config.yaml
num_hidden_layers: 15
head_dim: 64
norm_eps: 1e-05
init: "normal"
learning_rate: 0.00105
beta2: 0.95
weight_decay: 0.036
dataset: "wikipedia_en"
Each number is 200 + 30 x the weight over the matrix's rms, rounded and kept within 0 to 999. Layers, rows and columns count from 0.

# layer 7 MLP up, 704x256, rms 0.122, rows 358-366, columns 0-127
214,239,181,214,188,203,234,203,195,232,164,213,179,213,213,192,181,143,177,178,175,222,191,225,179,201,201,192,172,188,197,204,190,260,209,166,211,216,170,241,215,227,288,207,147,175,243,243,186,197,266,193,304,125,182,159,195,182,183,228,214,184,211,213,259,191,229,135,214,196,164,241,200,188,224,216,206,185,164,165,248,231,138,220,210,200,229,188,172,191,196,215,186,194,192,184,179,148,188,206,225,191,266,214,148,174,196,220,204,157,210,222,233,210,193,224,190,195,221,164,212,207,220,185,148,225,166,169
199,147,223,201,210,235,239,179,174,225,231,171,249,218,219,213,192,189,160,238,181,221,187,245,194,180,222,251,203,214,176,235,193,228,227,196,220,194,186,226,202,241,182,198,176,224,135,202,147,209,209,148,201,205,189,183,180,186,178,230,210,200,177,199,264,168,213,195,139,266,247,172,202,193,184,179,149,242,167,228,215,160,196,174,184,173,211,167,226,160,193,176,196,209,180,194,134,196,205,217,207,171,206,177,203,204,260,188,173,203,155,138,218,210,215,179,294,204,214,174,149,251,240,235,174,165,196,184
225,204,176,199,201,198,194,228,248,205,209,179,216,154,226,175,224,218,212,240,165,205,187,207,191,219,241,187,205,166,186,209,194,189,202,224,186,148,204,223,174,203,242,190,197,185,208,172,170,196,188,205,182,224,204,156,194,191,185,212,211,196,209,158,170,193,153,197,177,156,194,238,223,189,199,163,181,218,202,180,217,243,183,191,171,164,177,212,170,197,177,231,186,171,185,157,231,287,196,194,201,219,205,221,219,225,192,196,154,255,214,220,170,188,180,175,273,210,265,131,224,185,201,180,172,180,197,184
218,181,228,182,179,147,184,172,159,160,204,239,195,188,254,250,225,182,182,204,189,242,244,210,227,208,157,205,163,170,213,211,159,163,199,227,199,226,207,191,174,188,179,221,253,204,189,193,169,165,227,211,203,181,208,180,136,200,179,219,184,220,124,204,205,178,154,231,202,203,242,235,201,199,160,219,209,175,190,231,182,214,191,176,217,228,179,222,180,151,182,222,199,231,221,163,189,180,213,166,171,211,231,178,192,164,207,236,280,220,196,232,209,244,210,201,237,212,195,221,160,154,185,222,178,168,196,197
177,188,199,200,210,173,156,202,192,189,217,184,194,217,212,191,181,156,173,195,198,205,173,192,189,228,209,172,247,220,174,152,174,201,167,182,250,195,199,199,214,212,194,202,201,207,216,161,211,207,180,170,234,245,158,203,188,285,218,192,194,225,174,188,202,148,170,217,190,243,214,204,162,202,202,185,163,221,174,226,229,156,207,101,195,213,174,204,166,224,213,204,190,233,178,168,179,250,210,150,179,190,217,181,286,184,216,257,162,187,254,225,163,185,145,140,219,198,232,139,232,169,224,201,174,217,275,227
185,172,175,244,179,181,216,199,169,262,156,203,198,210,123,174,195,222,198,207,186,176,219,186,226,231,211,215,155,165,150,215,126,189,181,169,146,161,175,188,180,174,223,206,203,205,226,130,214,234,201,312,178,187,238,184,213,248,238,178,185,221,207,149,223,220,151,246,248,189,191,247,179,227,166,190,205,250,195,149,225,246,178,213,196,219,222,189,188,220,212,109,185,182,189,164,199,253,196,182,149,263,196,194,186,171,208,191,274,178,198,269,252,218,230,209,212,201,236,230,230,178,207,150,198,141,183,255
200,222,223,166,169,169,245,243,202,215,194,206,211,183,211,230,190,209,178,197,209,256,213,176,202,230,203,189,226,220,215,199,203,159,193,229,193,163,217,241,199,235,224,189,200,183,194,180,209,169,233,247,156,218,230,187,182,201,210,233,197,177,224,187,221,223,168,217,231,197,257,141,209,191,173,181,197,195,152,208,179,271,213,214,191,189,186,279,232,194,173,241,208,249,188,206,162,219,176,159,176,198,211,210,187,126,272,267,218,237,198,176,211,186,243,236,200,163,249,188,194,188,248,220,192,255,211,207
254,223,195,201,181,231,221,205,235,220,210,192,222,200,232,218,219,132,260,174,194,227,186,228,214,185,209,253,158,147,232,185,204,176,232,256,189,201,205,205,211,203,192,201,187,190,194,260,202,232,164,253,207,180,201,191,208,160,187,216,210,217,188,226,202,197,177,192,195,201,159,191,210,185,216,190,180,199,242,233,171,259,202,238,145,229,239,148,193,135,168,187,212,227,220,250,153,185,191,166,181,237,191,210,228,210,168,195,218,206,117,190,203,189,160,179,162,185,131,203,238,210,215,229,199,161,197,200
215,254,188,183,194,213,196,183,190,186,185,201,202,205,219,221,192,204,180,195,197,153,220,242,171,137,207,221,186,181,233,166,225,225,223,206,222,248,185,215,244,232,182,222,261,231,226,184,237,188,178,218,203,220,170,193,144,183,214,236,149,235,134,169,239,205,237,124,215,149,185,177,193,162,252,143,139,196,161,200,213,181,184,206,214,184,183,202,107,205,227,228,222,196,176,214,220,168,227,187,276,154,206,209,227,209,243,224,189,209,189,209,199,216,158,171,181,231,166,226,216,228,201,248,236,196,178,197
# layer 7 MLP down (transposed), 704x256, rms 0.12, rows 358-366, columns 0-127
210,187,236,176,256,238,157,222,173,223,229,182,210,181,189,187,204,225,248,210,214,179,180,171,179,179,192,228,184,214,188,189,224,165,167,157,189,177,257,240,189,113,169,189,193,209,184,188,223,245,158,209,175,220,189,223,227,216,181,197,199,171,193,198,173,237,115,225,194,223,225,185,190,227,181,188,216,204,164,244,173,217,229,210,207,197,210,197,211,166,202,226,236,180,191,191,203,211,199,228,196,232,169,219,178,236,214,180,186,186,232,210,231,154,215,206,266,162,182,193,171,246,258,193,223,180,246,258
196,238,243,232,164,207,201,200,232,221,151,197,207,152,180,179,182,181,217,207,191,242,243,177,230,211,224,187,204,146,197,184,225,123,169,206,219,155,174,225,182,199,221,170,200,174,224,215,244,165,227,216,197,215,183,130,207,219,181,234,192,219,181,141,183,254,137,172,201,214,212,282,245,186,187,133,210,221,212,189,201,238,223,192,237,174,221,281,189,195,235,207,232,226,220,201,217,215,172,249,207,221,204,205,162,228,168,191,166,179,222,232,145,222,200,224,165,195,173,159,210,180,216,249,202,212,196,205
221,207,152,246,233,211,210,134,163,216,228,208,218,173,221,201,180,172,202,223,156,202,174,249,210,180,218,179,208,142,204,210,202,233,170,200,212,181,245,236,155,159,232,217,201,204,203,230,213,162,240,155,196,186,230,200,186,219,193,179,174,237,138,202,166,206,186,190,153,225,230,162,182,173,129,146,126,226,217,194,195,137,180,198,241,239,211,190,193,231,186,229,230,198,240,218,194,164,260,164,177,150,184,229,161,230,209,207,227,220,213,180,227,225,203,231,184,186,180,179,203,218,212,133,272,179,239,196
226,228,165,219,193,181,203,208,228,191,160,228,135,126,229,200,194,167,170,199,204,179,168,202,210,189,198,179,184,182,202,175,174,169,250,251,248,219,164,235,236,204,225,230,186,194,205,201,158,235,235,238,266,163,195,195,177,213,191,169,192,244,234,210,201,224,201,188,197,226,225,234,212,154,195,173,189,170,213,259,182,222,254,203,196,165,230,194,242,184,205,235,183,152,161,232,178,229,238,214,180,243,146,223,213,162,233,267,205,191,220,243,161,203,209,190,218,145,184,194,249,225,157,182,277,165,256,191
232,205,197,142,174,207,284,206,218,148,156,203,213,216,219,206,190,209,230,226,202,179,183,216,175,100,176,214,195,155,193,181,222,220,186,240,135,252,183,187,205,204,211,189,205,168,139,228,195,229,223,193,213,239,224,183,204,200,276,211,199,220,198,145,201,229,167,186,175,242,195,221,158,178,218,236,227,208,218,203,169,247,116,204,190,157,204,195,265,193,216,183,234,161,160,201,211,209,192,265,174,188,224,208,217,211,167,182,254,180,193,198,218,206,179,222,174,225,198,212,228,200,181,208,238,211,180,162
197,187,142,213,236,191,231,173,168,246,183,217,209,215,207,197,241,249,227,163,250,255,141,247,179,231,216,184,171,208,218,217,220,214,194,198,201,153,183,174,210,168,112,206,211,230,211,188,191,183,222,215,150,198,225,204,210,284,257,186,231,146,221,188,225,191,223,219,222,205,255,172,175,201,204,179,218,198,213,206,202,216,185,216,238,194,187,175,130,214,252,153,175,237,165,230,158,248,172,231,207,196,192,206,122,217,201,166,243,162,261,185,174,193,192,188,196,190,204,167,166,215,131,220,219,193,221,213
156,200,225,156,224,201,163,225,241,182,192,220,174,176,198,168,214,161,209,247,176,193,239,227,209,174,188,206,243,141,155,210,239,230,207,134,158,240,217,215,237,200,244,182,205,176,205,190,120,202,196,182,210,187,198,192,196,179,206,209,191,209,159,203,192,227,188,230,164,199,142,238,169,230,201,188,182,214,188,227,191,234,164,223,201,187,156,174,209,207,207,184,220,229,180,201,248,197,209,238,185,222,220,158,239,217,230,124,213,202,162,210,192,136,200,254,215,161,182,182,216,211,278,119,212,155,195,186
160,228,188,258,164,184,161,191,221,193,223,199,180,214,198,209,156,224,193,191,215,184,214,242,198,237,182,177,247,257,212,209,213,214,169,160,219,210,219,213,153,187,196,164,232,188,201,156,209,124,260,157,226,247,198,184,181,220,163,170,212,192,227,206,187,198,198,222,234,191,226,188,182,199,139,222,202,242,199,145,198,195,217,197,194,185,132,188,204,295,207,186,215,187,183,193,231,204,191,166,171,160,164,210,182,125,276,238,198,187,213,215,152,210,185,181,230,202,245,228,160,166,212,189,252,215,235,191
202,230,190,168,242,209,203,236,211,203,198,211,176,164,211,249,172,179,200,217,167,194,178,253,171,203,147,221,211,200,179,215,177,205,190,199,220,172,191,189,166,151,209,195,219,256,163,191,211,159,140,173,206,189,197,197,212,200,159,225,185,248,184,215,185,214,179,182,148,170,219,196,241,297,197,232,229,211,201,203,215,155,185,199,200,200,274,208,196,174,222,186,219,221,164,244,214,184,230,191,224,196,185,182,161,250,198,176,150,190,211,206,168,207,193,250,169,171,230,227,199,235,219,228,238,214,197,197
# layer 7 MLP gate, 704x256, rms 0.125, rows 359-366, columns 0-127
208,138,209,152,156,214,203,181,221,218,230,204,192,163,223,184,171,235,241,198,230,146,190,224,188,250,193,231,252,214,247,183,218,190,250,193,212,203,173,211,198,129,237,176,199,172,200,183,151,204,221,201,189,240,225,238,238,199,197,116,193,213,235,205,198,217,150,222,191,169,219,171,165,226,181,169,143,187,230,171,227,171,185,246,184,177,202,149,200,219,143,181,183,230,205,221,203,189,222,198,192,173,192,191,208,197,209,166,174,200,179,185,214,216,195,211,231,213,147,175,208,224,240,225,201,238,171,163
145,173,257,211,173,216,206,225,146,233,246,218,215,189,213,183,219,189,257,222,254,211,191,194,229,221,201,182,252,179,173,237,245,233,182,173,165,200,228,171,220,157,124,219,172,176,206,188,218,189,160,182,209,164,219,223,127,219,141,197,237,196,178,263,170,230,253,194,195,206,163,206,204,184,148,170,190,185,161,212,192,192,189,167,192,256,172,219,142,220,173,240,166,194,156,238,235,219,232,207,225,155,186,243,188,253,187,211,155,221,236,177,175,167,180,200,222,217,190,175,212,251,239,172,217,192,171,189
227,172,224,173,181,203,220,138,184,187,233,214,261,121,208,208,186,219,176,208,218,221,163,187,226,161,173,168,188,185,187,179,197,202,218,209,164,204,224,229,219,238,211,165,148,176,244,243,157,226,167,206,205,210,226,180,170,211,210,152,199,214,219,214,177,176,201,171,165,184,175,200,213,231,220,159,201,173,217,196,195,177,198,236,141,134,190,185,192,217,165,214,209,245,148,184,189,245,209,200,196,240,198,229,209,217,179,192,189,217,268,227,232,237,218,220,156,166,241,166,206,244,183,184,179,201,197,220
217,185,142,207,210,211,203,176,225,206,198,147,154,176,203,203,226,195,216,206,228,192,200,221,221,241,114,229,222,233,229,198,174,215,175,208,202,172,192,136,167,141,210,207,167,194,186,226,203,184,184,233,142,226,228,224,253,189,215,175,172,225,243,213,188,144,176,190,170,233,230,216,154,168,213,233,158,220,221,200,166,175,185,206,261,195,217,216,199,189,188,217,177,189,183,181,231,174,115,213,125,174,263,145,197,271,201,199,205,223,219,178,186,241,203,234,247,185,249,181,156,218,234,130,186,192,209,221
197,268,221,174,171,229,175,238,230,218,222,180,209,199,182,170,203,225,211,163,234,210,240,193,218,183,234,200,149,187,222,218,199,223,133,156,155,199,172,202,155,139,198,190,245,203,232,197,174,178,258,154,196,112,174,202,198,191,181,168,172,174,214,196,178,165,212,191,182,192,220,127,194,186,193,216,177,186,196,193,239,229,162,152,198,218,195,194,180,199,203,154,173,233,262,265,209,160,163,180,184,189,195,207,220,204,175,135,230,212,201,200,207,212,223,224,212,223,178,170,160,239,203,159,192,240,179,214
179,180,168,204,191,190,165,195,198,173,214,213,185,186,207,210,215,192,113,180,201,211,208,171,235,222,198,179,189,164,206,229,229,216,149,183,190,211,209,225,183,244,206,179,181,181,211,177,118,216,200,265,161,238,225,184,278,166,194,193,184,220,220,203,181,221,192,199,200,225,172,241,197,167,258,217,213,222,258,212,183,208,210,213,227,211,219,218,268,161,194,186,230,154,215,147,179,296,160,144,184,145,203,226,231,167,161,191,228,183,219,169,224,169,168,271,241,227,204,146,199,166,202,218,194,149,167,208
170,208,183,249,224,207,153,190,185,172,216,194,153,199,233,179,210,212,193,201,195,185,167,218,180,232,195,153,246,235,169,203,244,218,194,165,197,197,198,207,138,192,206,216,182,165,215,187,217,201,252,204,204,205,203,207,209,196,186,172,177,199,206,193,193,192,180,227,191,224,212,192,232,229,189,244,209,173,166,200,192,173,203,221,212,202,162,199,216,273,205,235,151,185,183,215,230,146,208,237,198,205,150,186,161,212,204,228,193,143,215,241,136,249,209,152,231,210,244,155,187,158,167,181,204,196,182,202
183,195,186,193,148,204,193,219,167,235,208,180,199,177,210,201,190,218,179,203,189,203,207,176,189,159,200,168,190,246,187,218,214,200,194,201,212,255,169,169,217,162,201,207,130,126,218,204,223,237,201,190,231,249,179,225,225,158,212,223,219,207,219,228,195,278,208,178,210,163,178,233,245,175,271,111,197,189,219,199,222,191,224,232,215,216,196,196,181,211,136,290,186,209,163,218,250,255,193,152,199,233,207,180,246,241,220,187,185,185,212,212,191,199,185,303,217,210,238,177,156,208,267,180,218,157,212,233